python train.py --num_hidden_layers=11 --hidden_size=128 --num_attention_heads=2 --num_key_value_heads=1 --head_dim=64 --intermediate_size=320 --vocab_size=4096 --hidden_act="swiglu" --norm="rmsnorm" --norm_place="pre" --norm_eps=1e-05 --positions="rope" --rope_theta=4950.0 --rope_fraction=1.0 --qk_norm=false --attn_scale=0.125 --bias="qkv" --tie_word_embeddings=true --parallel_block=false --init="normal" --init_std_qkv=0.0504 --init_std_o=0.0107 --init_std_up=0.0504 --init_std_down=0.00679 --init_out_by_depth=true --optimizer="adamw" --learning_rate=0.00284 --beta1=0.9 --beta2=0.95 --weight_decay=0.073 --lr_head=0.0129 --warmup_steps=463 --schedule="wsd" --decay_fraction=0.411 --decay_shape="linear" --final_lr_fraction=0.1 --batch_tokens=32768 --max_seq_len=1024 --doc_mask=true --train_tokens=190900000 --max_steps=5826 --dataset="wikipedia_en"
Each number is 200 + 40 x the weight over its row's rms, rounded and kept within 0 to 999. Layers, rows and columns count from 0. The size before them is the row's rms in percent of the matrix's.

# q: layer 3 attention query, 128x128, rms 0.133, rows 51-63,114-127, columns 0-63
# k: layer 3 attention key, 64x128, rms 0.125, rows 50-63, columns 0-63
# v: layer 3 attention value, 64x128, rms 0.12, rows 0-21, columns 0-63
# o: layer 3 attention output (transposed), 128x128, rms 0.121, rows 0-20,64-84, columns 0-63
q114,106,238,248,225,117,171,211,284,193,222,168,246,272,202,245,229,241,234,175,177,164,160,202,201,226,176,137,245,185,243,150,181,218,196,172,189,184,289,128,208,194,169,256,181,228,210,155,161,191,236,110,229,172,203,201,239,227,223,156,212,227,190,186,245,140
k50,107,200,166,256,250,242,260,171,207,210,171,221,219,309,229,249,163,171,138,208,289,246,204,174,204,248,173,288,177,166,249,182,156,261,109,182,181,258,206,195,192,193,220,125,233,161,239,225,207,198,235,184,150,158,216,231,199,168,249,195,154,201,255,185,201
q51,090,298,184,220,172,239,277,197,210,82,193,126,189,241,105,151,180,218,195,189,238,157,221,212,149,137,183,115,208,239,229,217,218,226,266,213,184,186,201,222,168,203,177,192,205,185,172,194,168,237,209,212,187,273,200,229,151,170,145,200,213,185,161,216,221
q115,092,130,209,288,184,201,196,175,170,156,168,117,259,250,102,189,169,96,238,218,195,211,230,138,144,149,214,217,201,155,254,245,188,144,228,225,163,174,195,181,109,201,139,164,181,234,198,265,139,186,205,214,151,260,255,229,221,243,162,221,199,222,216,211,223
k51,106,239,209,273,182,242,234,184,245,183,246,229,196,226,150,167,217,184,179,124,222,140,202,206,99,247,174,205,178,268,195,155,228,274,240,214,187,154,192,197,242,171,239,199,168,248,178,141,192,248,205,222,185,125,143,211,219,184,84,108,148,205,207,190,206
q52,111,129,203,298,130,204,164,124,93,224,192,222,188,191,155,163,204,144,228,192,198,211,166,215,192,205,237,174,137,200,168,195,214,265,193,202,169,130,131,225,148,130,245,189,184,214,202,223,176,232,212,230,129,186,155,249,252,164,118,148,146,219,174,229,236
q116,124,169,198,272,219,221,182,115,163,258,217,134,205,222,140,155,173,192,186,244,231,214,194,195,242,244,177,225,156,211,124,179,202,235,128,172,235,159,194,199,171,143,204,183,239,172,149,182,135,190,161,210,133,228,228,199,194,160,166,148,154,170,256,221,212
k52,092,143,236,228,155,260,223,210,177,190,177,121,183,211,186,206,188,141,201,127,212,128,138,212,165,225,206,221,203,190,176,137,274,253,214,265,206,203,182,158,221,183,226,227,155,195,127,199,167,248,171,242,195,213,148,229,188,176,143,215,115,209,210,267,208
q53,088,111,190,169,139,162,253,235,220,248,141,208,214,200,201,257,196,164,247,195,160,210,238,226,222,208,185,236,269,167,260,134,229,192,210,143,248,189,183,134,218,184,218,257,164,254,228,199,271,186,167,211,223,201,137,264,180,180,176,184,202,247,296,164,181
q117,097,171,194,129,227,211,202,250,223,282,204,227,232,210,267,142,262,171,278,222,179,251,227,264,198,222,218,228,226,156,228,180,206,231,207,185,204,242,215,225,286,199,209,170,163,192,178,177,205,226,156,176,273,236,131,190,162,178,252,236,238,211,220,188,153
k53,139,168,201,139,218,226,203,301,216,233,163,238,135,190,252,248,287,218,213,248,151,183,224,150,162,135,281,249,285,139,205,234,171,115,164,275,207,177,218,214,173,260,170,167,178,182,173,230,262,244,189,170,209,241,207,179,211,177,284,285,253,208,221,210,177
q54,113,182,240,157,234,156,208,229,227,187,219,189,202,205,239,195,228,201,185,238,200,216,256,220,203,264,311,221,238,188,170,224,173,121,149,253,197,164,219,162,270,243,225,120,210,216,177,212,188,163,168,252,196,229,153,208,188,152,207,244,185,224,273,227,160
q118,095,231,224,141,285,163,224,258,220,232,152,241,147,178,230,168,254,145,228,172,156,217,197,194,211,178,228,143,258,304,257,163,234,134,203,241,295,182,270,149,226,160,247,211,189,256,282,210,208,187,208,196,147,205,175,240,258,196,206,196,194,201,214,186,116
k54,113,168,155,251,208,242,189,197,256,239,237,195,250,175,129,177,147,214,135,226,292,161,227,288,191,150,247,188,146,271,190,202,212,141,166,192,160,165,215,228,219,204,146,232,208,176,184,213,167,183,229,191,206,166,240,146,215,190,227,229,244,243,201,164,185
q55,107,210,238,155,149,146,204,186,234,282,223,194,245,149,206,162,253,186,192,237,165,227,139,131,241,260,257,208,134,230,148,122,197,232,159,152,211,161,196,126,260,174,202,205,145,195,177,157,232,221,233,196,142,189,122,214,139,188,148,147,143,197,219,192,204
q119,113,199,265,219,188,235,230,193,177,191,175,212,197,228,253,169,225,178,149,211,256,187,220,178,176,241,191,173,185,248,187,145,168,266,208,156,256,168,207,177,275,91,243,242,205,108,227,155,210,221,204,168,163,148,125,141,179,191,178,126,114,139,205,200,224
k55,088,141,224,191,237,189,210,132,179,185,260,148,217,180,243,206,191,169,212,227,164,99,177,188,123,215,238,190,162,90,180,267,238,197,209,191,238,193,187,250,175,212,176,189,261,194,156,193,236,270,258,205,176,159,205,168,179,265,177,135,157,149,246,275,183
q56,088,148,261,125,162,204,210,173,303,225,183,204,193,113,146,288,265,199,226,176,142,127,161,212,181,193,249,280,252,284,219,233,152,247,199,173,247,146,141,221,242,203,174,190,162,213,184,179,194,199,216,142,198,126,225,188,187,144,184,170,161,117,251,206,161
q120,104,211,232,205,215,197,262,182,271,231,275,279,257,138,162,162,202,206,163,255,212,178,157,214,169,142,239,209,215,213,199,161,253,193,158,190,274,185,156,156,175,216,141,103,209,147,234,195,198,250,223,195,257,167,230,153,146,154,183,175,198,203,204,235,200
k56,097,179,230,197,178,178,116,259,174,195,246,184,232,185,265,288,249,216,180,200,157,205,136,262,191,245,219,111,220,161,217,232,168,266,213,205,199,227,216,223,195,243,193,223,149,163,195,200,233,221,220,170,250,173,215,245,144,229,161,186,174,150,185,257,192
q57,105,238,91,219,230,197,224,169,294,157,173,112,220,266,193,203,221,321,204,241,272,251,188,234,235,192,164,141,226,173,260,272,221,215,235,140,139,224,224,218,195,187,196,246,266,204,254,162,169,237,250,224,155,195,222,198,171,239,238,158,144,211,164,159,169
q121,117,256,199,193,171,165,208,180,220,222,179,235,218,204,197,234,212,231,197,184,252,294,252,193,201,130,168,128,240,192,248,272,153,277,208,161,217,275,188,167,204,170,210,233,266,197,232,193,181,235,200,233,158,203,256,196,174,189,203,183,167,167,117,190,163
k57,099,175,180,183,248,188,211,158,241,184,176,253,186,198,214,264,230,203,244,256,179,250,238,181,145,199,192,199,237,187,269,243,215,247,185,119,179,178,137,205,189,210,212,207,250,230,222,225,264,185,274,171,152,158,193,108,158,216,211,167,110,237,202,196,193
q58,110,185,247,149,247,159,205,207,243,276,192,194,189,167,282,174,155,139,243,204,209,259,206,113,277,247,172,198,251,163,227,132,141,207,146,154,202,219,229,137,255,158,168,167,182,177,259,185,237,222,248,180,127,172,95,216,169,187,158,201,184,204,208,195,201
q122,109,273,178,206,139,145,208,171,207,268,182,247,198,240,246,219,171,209,197,216,155,308,160,192,237,233,120,206,190,224,255,179,154,237,208,179,200,246,181,185,278,157,162,239,162,215,224,157,183,177,190,172,143,251,146,139,99,124,163,192,167,143,201,167,229
k58,116,174,203,197,189,175,207,233,168,226,187,205,136,204,250,247,254,161,138,183,167,162,201,235,194,155,265,159,241,170,250,252,226,178,145,134,197,187,174,256,178,208,208,181,193,143,170,209,295,214,223,159,188,230,265,173,169,275,277,261,234,181,259,217,174
q59,103,256,167,225,186,217,218,186,249,192,170,179,203,217,139,181,168,274,184,202,198,210,174,210,169,189,160,137,239,233,233,212,196,216,208,163,167,220,201,228,241,124,170,251,169,203,212,224,197,205,280,195,171,198,218,189,178,240,153,150,158,183,184,137,186
q123,103,226,171,225,221,170,178,155,258,190,200,169,190,242,178,176,183,234,224,185,167,244,224,196,120,182,193,147,224,225,265,199,224,246,173,234,188,237,212,202,194,158,251,182,192,221,292,225,231,117,189,188,145,146,216,212,132,193,158,158,188,182,259,175,214
k59,105,205,202,196,282,185,193,263,223,261,180,179,193,255,173,235,203,209,236,254,212,187,176,199,193,268,165,268,267,224,254,242,203,259,170,111,221,271,126,248,243,235,187,191,197,177,228,212,220,221,293,199,167,144,209,176,170,257,188,204,137,198,225,166,214
q60,084,120,223,211,225,182,195,180,256,179,203,256,210,175,194,199,230,217,226,148,152,187,172,249,210,275,220,243,222,212,245,148,221,188,233,147,256,200,154,240,177,195,203,199,206,277,158,256,159,177,247,222,269,194,303,225,276,161,212,171,239,198,194,228,266
q124,120,138,281,147,250,216,207,205,199,161,122,176,228,199,119,185,214,144,223,188,184,210,236,232,212,278,245,275,157,204,213,198,186,159,249,185,233,237,204,241,242,234,171,206,239,269,267,229,169,142,146,311,224,202,238,232,210,198,181,198,200,233,280,193,217
k60,103,229,151,104,253,203,215,204,245,181,211,266,116,183,145,202,248,228,172,168,165,272,212,255,132,213,117,220,240,207,235,199,228,211,253,239,129,310,196,180,206,209,170,243,194,219,156,247,176,156,186,185,205,239,186,142,154,179,263,180,281,185,208,192,175
q61,102,102,251,208,204,182,214,215,233,120,189,137,120,185,193,184,190,211,202,197,150,180,205,254,197,243,297,255,222,186,226,241,212,168,240,271,265,169,246,222,219,237,196,153,217,233,209,211,171,264,179,201,186,251,219,168,198,237,190,200,237,117,199,242,135
q125,113,200,222,151,244,181,171,178,192,137,148,139,198,235,268,193,256,164,153,185,189,225,205,251,152,217,300,183,216,204,269,173,213,180,229,255,327,163,262,160,192,178,183,162,245,207,310,143,224,193,157,179,160,212,155,196,145,211,224,201,180,121,214,206,195
k61,110,106,213,211,130,216,242,214,209,252,233,250,218,157,198,207,242,231,188,195,158,192,242,262,223,215,211,247,181,282,197,185,195,205,191,229,206,124,201,231,227,211,157,253,126,204,162,193,223,195,163,158,272,239,177,110,200,160,202,156,289,170,241,182,198
q62,107,201,206,197,186,166,228,246,161,226,186,275,138,164,199,156,228,187,242,190,164,216,204,143,238,192,204,202,165,200,112,148,259,147,199,223,190,190,226,79,200,284,184,204,172,220,196,193,173,197,101,191,239,213,196,223,205,141,187,238,236,294,213,246,247
q126,117,174,175,174,146,210,196,233,131,229,219,258,209,163,215,210,189,256,175,202,231,208,167,173,213,196,208,251,161,211,100,200,214,260,150,212,167,135,184,210,183,235,219,220,158,184,125,200,159,300,159,201,201,271,190,171,210,206,190,211,194,262,214,244,172
k62,119,207,199,234,142,228,198,173,221,216,193,216,151,228,204,163,155,168,246,195,167,157,221,163,215,172,251,185,158,202,132,185,227,131,201,346,241,153,279,139,211,153,216,151,237,143,246,187,194,174,139,230,167,268,169,235,246,181,208,269,132,180,192,234,195
q63,094,142,253,170,210,152,163,237,199,162,188,206,227,130,226,190,162,220,216,176,208,231,224,179,199,268,241,230,250,208,214,178,146,179,152,240,237,102,166,161,217,183,171,198,164,180,150,243,214,243,201,243,315,273,223,212,162,184,203,227,234,214,258,239,229
q127,117,148,252,161,241,188,240,243,222,187,189,186,207,165,208,213,226,166,160,229,211,229,226,235,203,228,272,297,147,171,266,153,201,146,168,249,280,188,218,114,238,241,214,237,221,237,179,237,180,184,190,257,254,183,277,195,294,170,204,196,195,206,237,239,151
k63,112,186,143,182,168,212,211,200,283,172,216,205,186,189,130,200,249,229,220,185,204,209,223,243,223,211,173,235,173,230,144,195,209,275,261,208,213,227,166,177,155,147,150,196,239,133,159,180,131,223,159,232,259,236,193,222,181,158,278,217,287,143,174,275,253
v0,105,166,166,210,236,209,252,215,179,147,213,302,147,197,130,160,194,174,233,216,202,141,197,224,105,174,192,199,208,196,184,223,215,247,234,177,211,117,192,151,178,222,223,177,141,226,213,147,183,210,162,147,198,212,175,216,205,235,193,172,191,149,203,187,188
o0,093,253,230,131,182,202,197,189,194,232,106,182,246,156,191,242,170,235,175,203,172,167,227,213,247,187,224,221,291,204,188,199,240,245,242,174,247,205,220,158,226,235,265,293,208,166,189,166,234,117,164,233,236,155,251,195,159,203,206,235,101,188,300,165,165
o64,115,242,191,288,245,119,259,184,177,208,277,187,186,205,159,113,177,166,175,213,176,257,189,215,239,201,179,253,219,209,178,243,217,201,189,178,169,194,204,230,206,140,242,145,173,197,201,249,165,201,181,185,178,167,195,207,190,169,157,178,238,256,181,178,165
v1,099,203,255,254,118,202,301,213,196,180,251,240,253,264,136,225,216,144,161,144,193,157,242,231,183,280,212,214,183,251,224,256,190,192,235,230,136,167,199,214,175,238,118,200,192,180,166,196,209,164,163,210,165,209,273,196,182,171,223,171,215,116,158,162,209
o1,083,251,204,161,156,202,212,231,136,184,145,290,151,183,178,178,186,196,155,189,211,195,231,284,143,170,176,198,197,247,214,218,270,185,130,236,231,214,233,154,215,216,247,146,190,210,205,255,102,253,222,196,255,276,206,205,191,233,236,136,195,184,183,206,195
o65,110,232,126,205,174,188,260,220,258,194,179,126,193,316,195,177,183,193,162,205,133,196,186,182,196,100,128,185,290,200,248,200,214,191,252,208,202,203,226,242,195,168,172,203,205,259,195,256,224,195,189,230,198,200,161,245,200,169,211,148,324,230,234,115,178
v2,097,265,174,283,239,131,175,268,174,266,153,208,179,205,184,227,207,275,228,91,174,191,208,234,207,153,173,185,173,187,245,271,192,203,218,185,245,202,149,169,161,262,175,201,224,220,252,234,249,160,218,190,249,184,197,222,243,237,225,166,186,220,176,165,249
o2,096,165,220,152,106,200,158,190,185,170,257,193,148,158,180,232,179,187,204,238,218,195,249,206,272,200,236,197,237,206,251,163,191,119,225,231,134,174,201,220,219,138,160,161,232,238,206,177,256,199,135,186,118,189,264,233,243,183,225,189,250,156,246,255,256
o66,100,277,177,198,318,143,158,252,256,248,246,228,209,140,173,168,261,212,209,166,156,240,145,209,142,156,217,254,181,217,203,193,229,165,229,169,232,207,191,165,182,272,148,191,167,176,189,227,239,223,217,168,236,201,148,215,324,211,234,223,220,213,199,147,156
v3,099,207,215,225,222,149,252,207,196,221,208,223,184,145,203,268,233,211,241,176,186,229,190,154,171,185,197,222,198,231,184,228,235,207,157,212,183,262,241,173,231,175,169,230,219,177,257,196,143,216,180,157,229,171,193,175,199,150,189,199,188,221,240,207,158
o3,098,203,157,255,165,189,183,152,125,169,204,229,255,264,149,199,185,205,217,106,237,197,171,181,250,150,161,222,181,159,205,168,175,173,161,209,202,199,224,218,176,187,202,242,191,191,162,214,200,205,252,244,191,230,139,249,132,225,161,240,176,154,223,207,294
o67,104,187,243,187,227,160,207,166,232,196,257,273,181,261,127,188,246,156,198,232,198,118,232,195,260,259,265,243,270,210,203,163,209,184,156,240,274,108,186,149,216,226,180,188,175,237,212,204,141,226,203,177,250,225,208,214,218,183,267,214,230,167,203,168,196
v4,097,249,202,187,196,258,229,213,184,206,223,143,206,141,184,199,211,214,251,219,185,156,193,96,200,132,107,174,229,280,236,193,239,210,130,137,233,139,191,273,162,196,235,185,139,238,196,152,153,222,229,234,286,178,136,176,213,113,218,182,176,120,244,122,237
o4,095,188,217,187,229,195,174,204,266,243,195,208,227,201,240,205,202,187,203,228,206,259,231,188,194,202,227,187,171,186,168,200,143,264,250,117,216,207,180,162,174,219,206,180,199,183,236,195,243,161,168,227,135,219,157,169,222,190,199,221,0,191,205,199,201
o68,102,250,125,187,288,219,244,203,180,184,277,260,195,126,226,222,173,188,172,243,163,185,201,213,183,224,208,232,172,193,186,214,161,213,167,132,214,226,191,247,202,171,230,224,155,195,124,174,144,211,200,185,230,175,269,180,227,174,192,233,23,181,198,134,241
v5,098,205,171,206,247,144,186,162,146,240,96,245,185,258,208,153,247,350,212,253,200,246,162,279,204,176,210,189,174,226,252,247,216,217,140,199,144,235,132,207,234,187,168,208,187,238,162,213,197,248,131,118,188,210,171,199,204,212,230,221,238,252,180,203,211
o5,089,173,187,172,121,218,199,170,203,200,275,301,190,177,154,267,204,222,229,159,244,195,238,151,181,227,207,189,229,157,271,171,174,224,243,81,194,227,178,151,216,226,202,247,162,222,214,222,238,215,197,163,232,186,202,249,152,162,176,228,197,244,240,166,158
o69,109,248,223,161,203,196,211,219,148,224,193,227,260,93,190,206,193,268,249,205,220,164,244,218,233,199,284,195,136,226,150,162,224,193,220,260,202,167,241,160,193,222,217,223,189,273,212,180,234,205,186,213,205,265,144,155,266,147,177,163,286,183,168,204,222
v6,102,229,171,179,150,178,169,239,203,176,166,257,193,185,247,251,218,225,259,156,187,198,189,232,163,213,209,128,192,237,239,173,252,226,180,180,195,223,137,197,262,263,224,206,124,181,248,157,225,239,276,207,208,142,181,269,226,236,207,176,209,199,154,274,158
o6,099,215,148,194,201,162,178,237,273,259,148,101,261,186,214,220,273,154,239,213,197,160,212,208,228,151,190,224,223,148,151,213,164,138,212,135,240,207,262,240,182,264,241,237,236,213,196,198,229,183,139,97,244,199,204,204,90,156,234,235,191,204,287,168,201
o70,112,251,211,192,177,99,181,230,180,203,158,268,203,150,274,212,209,258,199,186,213,199,298,176,177,250,215,207,212,174,200,165,261,169,156,256,211,199,191,149,181,237,203,225,148,166,215,220,262,294,196,179,208,184,195,201,252,190,138,157,245,195,185,271,209
v7,106,240,239,197,268,101,146,245,180,167,141,215,209,156,233,262,219,226,237,224,176,220,171,161,180,202,222,239,256,154,169,198,245,203,171,171,189,198,202,136,237,143,176,213,184,145,190,190,222,227,184,130,214,195,193,160,160,186,166,207,170,247,283,101,231
o7,099,188,194,249,137,186,169,191,223,242,265,240,221,165,174,202,158,254,172,173,208,259,202,148,194,211,200,195,149,173,239,169,138,234,189,172,180,250,175,171,184,228,182,286,218,198,190,222,175,204,191,256,86,166,141,306,182,270,204,232,173,193,198,160,207
o71,115,205,265,217,181,154,186,256,137,189,131,289,180,163,189,237,274,121,185,228,166,183,250,228,256,253,270,298,222,193,159,236,281,229,180,323,198,138,244,156,195,169,263,171,151,204,226,161,140,212,202,186,134,246,206,174,155,177,139,270,195,204,163,173,141
v8,102,242,246,222,213,187,246,229,138,196,138,187,193,230,271,210,227,196,200,149,210,178,224,158,165,248,202,204,230,220,144,147,113,225,214,175,169,230,261,258,170,218,257,236,193,164,220,173,194,140,252,177,223,202,147,215,229,189,248,216,196,168,206,206,159
o8,107,186,169,125,164,228,173,187,201,246,228,193,161,240,211,177,213,162,253,245,209,254,242,188,233,199,177,159,226,114,185,235,158,165,224,154,199,142,200,165,179,172,207,172,229,318,216,180,215,177,243,194,177,175,175,190,210,220,218,242,323,174,204,217,217
o72,106,203,191,139,201,233,159,190,181,180,223,242,174,238,224,203,273,243,230,161,202,229,265,197,167,242,191,127,215,157,164,182,156,265,234,236,196,183,246,126,167,199,221,247,120,187,234,231,204,192,258,147,169,193,153,245,229,207,190,240,287,191,182,182,211
v9,108,176,161,211,218,190,292,159,161,145,143,253,160,304,233,190,227,218,225,237,266,189,242,242,228,215,217,174,244,194,254,201,167,208,217,214,152,163,188,216,180,196,236,200,147,211,215,189,245,269,149,274,153,269,232,187,183,211,224,158,220,198,197,222,224
o9,094,212,175,258,232,150,244,239,184,231,188,179,181,177,188,194,255,134,206,226,217,234,239,231,171,189,180,215,205,143,190,215,232,273,182,230,242,195,141,240,212,233,199,192,189,242,191,170,190,199,216,195,230,249,231,198,190,188,283,251,152,108,287,226,195
o73,120,248,139,184,166,189,244,108,191,155,160,164,198,207,206,176,146,203,250,189,297,191,143,192,191,189,150,107,260,174,228,173,173,235,184,203,185,198,181,168,157,207,233,236,257,209,242,257,215,166,237,319,201,221,158,203,253,197,232,112,209,192,189,197,253
v10,099,197,263,197,215,254,231,153,203,221,190,213,198,142,208,144,217,268,140,150,152,224,171,226,159,217,192,84,247,173,214,201,120,208,193,223,226,229,132,213,199,209,184,185,209,204,148,254,239,217,185,108,157,198,237,239,184,205,213,175,167,274,244,233,173
o10,097,203,226,135,212,117,196,237,223,231,177,204,146,242,158,164,197,162,206,245,229,156,183,319,154,235,181,236,256,220,196,265,284,218,218,273,179,194,233,114,194,207,204,184,190,227,194,211,231,166,283,176,158,161,301,179,225,201,209,132,257,270,248,239,154
o74,103,175,235,172,198,182,187,125,173,195,271,196,198,159,200,198,145,189,236,198,182,213,105,236,157,258,169,164,169,161,206,198,65,194,169,232,183,184,142,203,240,226,206,176,248,222,231,205,169,221,230,205,116,189,174,165,139,238,205,131,39,188,181,213,201
v11,100,176,211,230,181,249,155,245,207,176,189,197,245,249,221,221,208,203,202,139,203,124,183,265,266,231,209,198,200,229,261,202,210,225,309,205,221,217,181,267,230,243,247,221,184,183,178,253,282,168,185,195,230,192,180,198,214,207,200,173,216,243,215,226,133
o11,094,198,241,136,177,131,222,195,220,288,194,180,187,249,163,139,166,139,221,260,140,167,224,279,204,193,205,172,79,258,193,240,161,218,209,248,207,145,218,163,230,263,219,200,189,207,168,217,161,247,214,229,129,178,185,185,210,269,214,141,269,173,216,276,204
o75,109,227,158,209,130,210,204,252,247,182,182,115,259,226,210,249,157,265,161,199,200,191,168,262,243,178,148,230,186,218,245,201,254,186,198,216,142,211,174,245,186,278,184,191,157,169,129,243,237,145,193,132,143,181,224,227,259,215,126,165,233,218,186,140,163
v12,101,212,168,150,157,214,175,185,164,177,125,209,203,199,233,160,187,174,167,175,190,188,190,244,225,208,191,254,185,123,215,164,90,209,221,193,214,149,200,227,257,243,227,190,184,239,201,159,243,89,136,184,143,304,207,168,151,184,161,231,187,243,243,193,225
o12,101,181,186,233,247,244,177,186,257,199,282,266,166,170,182,174,166,186,256,169,186,255,133,237,156,191,228,205,239,217,264,178,201,153,179,235,204,170,154,130,227,208,138,170,149,214,216,199,172,156,282,223,190,183,136,247,254,182,186,252,415,227,218,219,227
o76,106,209,252,197,221,221,208,158,161,155,209,267,159,187,178,127,229,244,247,157,196,190,219,161,138,217,201,188,208,184,224,197,108,155,173,210,205,222,140,222,256,236,235,230,197,189,239,232,233,188,200,153,230,281,218,114,128,195,194,173,354,197,191,245,167
v13,096,202,227,231,215,209,134,145,154,228,246,225,167,210,119,231,199,200,199,197,183,257,203,172,109,209,173,184,161,151,242,154,220,237,193,189,101,187,182,154,184,197,176,217,170,213,164,244,248,136,245,203,182,309,223,172,228,227,257,191,172,166,134,180,183
o13,089,261,194,218,221,238,171,203,234,183,159,209,157,163,252,189,241,197,232,166,232,168,203,153,217,175,234,171,207,210,140,185,246,191,164,177,115,144,211,196,164,198,197,198,145,183,177,226,166,183,230,227,196,124,226,147,142,186,174,160,125,187,215,196,276
o77,106,168,207,242,224,112,214,107,205,253,167,246,193,221,202,146,188,140,233,182,191,211,216,182,253,243,167,212,193,216,226,218,220,186,292,234,217,232,218,263,245,159,233,194,234,230,216,247,179,264,236,217,221,172,215,166,241,251,207,122,237,189,195,177,202
v14,101,146,243,176,191,208,121,140,216,149,229,160,231,176,213,218,264,202,126,239,156,216,281,182,169,165,240,192,162,189,213,201,177,208,296,197,210,197,214,177,260,167,163,221,92,162,260,221,222,187,237,135,137,240,113,193,208,208,205,148,154,160,235,121,222
o14,105,171,233,260,225,203,121,162,148,205,197,251,229,204,156,198,90,219,151,169,192,136,137,192,134,175,232,226,202,257,119,195,267,180,204,169,171,177,153,204,106,209,216,216,182,180,87,150,217,211,299,184,249,187,158,245,205,166,172,193,253,260,191,207,270
o78,104,196,209,253,169,178,163,143,180,242,233,209,121,218,187,229,116,108,197,223,199,210,190,171,171,271,116,264,102,184,163,266,158,215,184,220,205,224,181,157,207,198,200,199,196,221,199,210,165,125,224,180,149,200,260,198,167,186,199,211,130,193,242,142,229
v15,092,223,124,161,239,215,222,221,233,187,164,219,256,176,181,209,240,262,131,180,158,75,181,201,137,134,196,197,226,197,181,161,194,230,243,191,192,186,154,176,137,239,156,204,208,184,218,224,211,136,205,144,218,183,177,301,232,211,193,228,206,186,134,205,181
o15,088,185,209,160,170,178,99,195,190,227,225,236,159,236,133,250,163,291,240,186,299,181,234,200,312,167,211,247,235,148,232,220,173,202,225,199,206,230,229,213,133,227,201,144,238,168,194,215,242,142,161,253,250,271,197,210,152,150,188,251,137,251,210,177,181
o79,099,190,209,154,199,187,182,208,163,256,218,217,195,164,214,145,122,272,165,175,147,201,202,144,229,195,183,197,78,241,219,286,175,221,149,183,156,172,202,198,238,188,199,315,129,125,142,202,228,216,283,185,159,168,182,188,234,225,191,158,145,168,188,294,199
v16,091,195,207,228,225,187,136,250,164,176,169,170,211,263,214,177,282,164,253,237,208,215,120,226,215,280,173,222,174,187,236,155,242,192,204,165,249,265,175,193,217,303,240,215,59,177,188,199,251,183,222,226,230,195,178,219,210,195,163,179,189,232,197,114,234
o16,082,211,221,216,201,190,134,229,240,228,176,166,248,212,110,230,207,232,237,256,228,240,234,198,258,201,237,184,129,225,181,175,144,206,183,223,169,217,137,148,178,220,187,217,168,186,147,159,259,206,114,247,203,213,135,160,242,178,222,254,229,198,250,227,270
o80,105,212,205,287,204,221,162,190,190,161,207,247,162,208,267,290,198,165,208,217,242,216,218,216,248,225,197,151,115,220,222,216,158,252,174,191,200,271,164,224,198,252,207,205,101,151,173,185,236,223,179,175,187,193,275,201,212,195,198,221,186,236,181,194,254
v17,091,234,203,184,195,202,164,185,143,197,231,173,249,192,120,183,216,149,192,200,135,46,258,297,170,182,205,228,230,189,179,179,209,167,277,175,213,213,178,163,215,220,236,194,152,288,222,213,162,199,205,126,203,167,139,175,174,239,271,226,187,208,193,268,238
o17,079,189,201,144,68,225,196,206,270,195,220,191,211,178,204,266,162,239,233,247,232,186,222,211,230,183,160,218,248,239,258,225,251,264,160,182,197,197,209,283,165,151,193,234,236,182,220,169,255,206,251,190,174,217,258,175,242,227,217,183,84,217,284,203,140
o81,098,237,195,178,180,166,154,229,156,192,212,197,163,219,106,122,162,163,215,112,168,200,281,194,207,163,158,173,95,221,238,235,191,218,203,198,167,249,195,133,228,228,238,283,200,244,224,233,170,164,132,134,169,207,170,188,146,213,219,151,76,196,257,186,192
v18,096,130,243,185,205,230,233,180,173,268,183,254,139,151,165,201,232,166,215,215,102,220,201,158,155,222,173,146,218,233,193,276,266,185,207,214,213,176,179,204,208,247,171,160,198,197,165,173,216,165,310,236,199,179,118,134,236,101,196,237,182,217,259,212,215
o18,094,211,154,216,225,187,205,152,238,252,215,164,288,244,192,143,176,206,176,248,258,181,181,227,213,238,176,207,227,211,229,217,226,264,194,104,244,214,143,242,220,287,209,236,233,166,155,167,179,147,243,136,202,200,233,135,128,241,259,204,70,183,260,220,222
o82,102,151,169,213,185,196,212,184,150,123,260,286,175,165,151,227,223,184,170,228,118,111,221,223,271,234,181,189,297,236,156,196,233,212,154,238,166,221,193,252,218,210,185,72,183,178,162,227,191,198,204,146,250,167,208,225,129,232,165,201,226,237,248,179,217
v19,108,169,201,189,239,207,189,248,146,219,280,203,166,218,231,174,239,249,265,280,184,203,114,212,191,226,142,258,276,194,147,159,254,229,132,223,256,171,179,230,276,237,240,205,223,150,256,132,200,215,184,167,215,244,256,211,208,163,161,193,242,266,223,259,157
o19,097,222,217,229,229,204,212,175,206,214,181,179,301,182,206,191,157,190,221,221,189,266,270,220,228,215,168,221,161,203,243,255,117,258,198,193,236,239,204,202,242,218,182,283,172,274,241,208,150,173,248,234,208,196,182,180,139,287,171,189,232,243,227,186,170
o83,110,188,254,192,218,183,200,237,193,147,233,187,218,193,240,235,269,248,201,208,266,69,237,218,267,224,239,174,191,166,107,160,156,195,158,307,246,164,243,243,173,265,206,121,167,205,184,184,231,229,137,197,231,138,263,200,240,245,142,178,280,186,174,193,215
v20,101,193,216,200,225,321,293,170,172,195,159,216,196,171,210,150,174,155,201,226,145,130,165,188,179,241,229,137,235,202,206,293,188,178,188,225,237,189,197,177,184,189,162,193,208,162,163,190,192,208,216,176,177,280,174,198,157,206,242,203,204,234,231,243,160
o20,093,205,100,202,262,189,192,248,210,211,158,185,174,252,194,219,200,243,152,225,223,154,175,328,149,217,187,229,205,186,202,241,227,225,193,237,135,280,207,237,243,234,257,192,274,283,232,193,183,172,250,209,241,162,267,159,187,174,249,225,239,237,271,223,199
o84,105,144,226,256,209,228,209,143,181,149,239,227,252,204,187,183,254,188,158,233,189,211,195,242,232,209,182,101,250,219,234,217,163,256,138,257,242,187,249,163,190,156,172,100,249,180,211,227,203,167,155,230,202,176,205,213,149,234,230,207,269,175,143,205,170
v21,101,226,139,171,213,213,183,233,209,175,240,175,197,274,128,181,147,137,188,178,228,157,208,154,227,23,182,259,218,251,236,281,188,202,119,216,183,146,175,134,222,295,205,156,198,296,151,213,201,188,192,162,179,165,210,208,189,242,241,193,222,225,214,229,194